Part of a small language model's weights.
Size: 26 layers, width 96, 3 heads of 32 (1 for keys and values), MLP 256 SwiGLU, vocabulary 32000, 8.7M parameters.
Architecture: RMSNorm before each block, rotary positions, no biases in attention or MLP, untied embeddings.
Training: a variant of Adam for these matrices, 137M tokens.
Each number is 50 + 15 x the weight over its row's rms, rounded and kept within 0 to 99. Layers, rows and columns count from 0. The size before them is the row's rms in percent of the matrix's.

# layer 10 attention query, 96x96, rms 0.133, rows 83-95, columns 0-31
098:37 58 67 37 37 49 62 49 54 68 46 31 66 30 30 54 57 49 58 53 52 55 67 66 42 76 42 51 48 64 19 72
090:23 38 59 37 46 53 47 44 40 46 76 34 36 58 67 61 65 49 22 63 29 52 59 51 69 80 50 48 61 53 51 40
108:63 41 53 64 40 75 35 43 58 40 52 41 68 65 41 51 33 53 65 62 25 61 54 69 61 57 33 36 65 29 84 33
107:27 37 54 28 35 37 69 48 57 59 40 70 46 52 29 44 53 40 61 39 53 51 75 61 34 60 46 34 59 45 58 78
115:36 55 71 18 24 48 65 28 47 61 61 47 36 40 78 42 61 54 70 66 44 49 36 47 47 64 41 39 37 59 64 53
099:32 38 62 00 27 35 70 39 76 63 62 46 34 43 51 48 50 35 51 49 72 48 48 42 29 57 53 41 49 60 46 55
105:52 57 32 41 48 53 82 32 69 83 63 52 39 45 38 44 56 35 67 62 31 41 39 34 47 58 38 41 30 45 33 46
101:60 63 46 97 72 15 48 47 30 34 50 60 53 47 47 34 64 49 25 18 69 57 27 25 57 49 61 34 53 26 37 54
098:50 23 48 42 41 50 43 49 67 70 38 55 52 52 25 59 39 44 40 30 40 50 49 12 42 40 22 44 57 32 52 32
110:19 46 49 43 40 57 62 36 50 64 65 52 58 43 57 70 71 49 47 58 36 61 60 50 43 65 32 51 37 56 32 42
118:65 67 56 59 49 42 57 47 34 58 44 65 47 59 25 55 50 56 44 46 58 62 45 05 66 46 62 58 59 41 29 46
113:58 58 40 53 65 63 31 51 40 46 53 36 41 57 27 55 19 44 47 49 55 60 84 59 87 35 69 59 64 42 65 63
090:29 52 52 57 44 22 31 60 60 13 41 52 31 35 43 48 44 42 49 32 43 50 47 54 66 30 40 25 71 57 28 44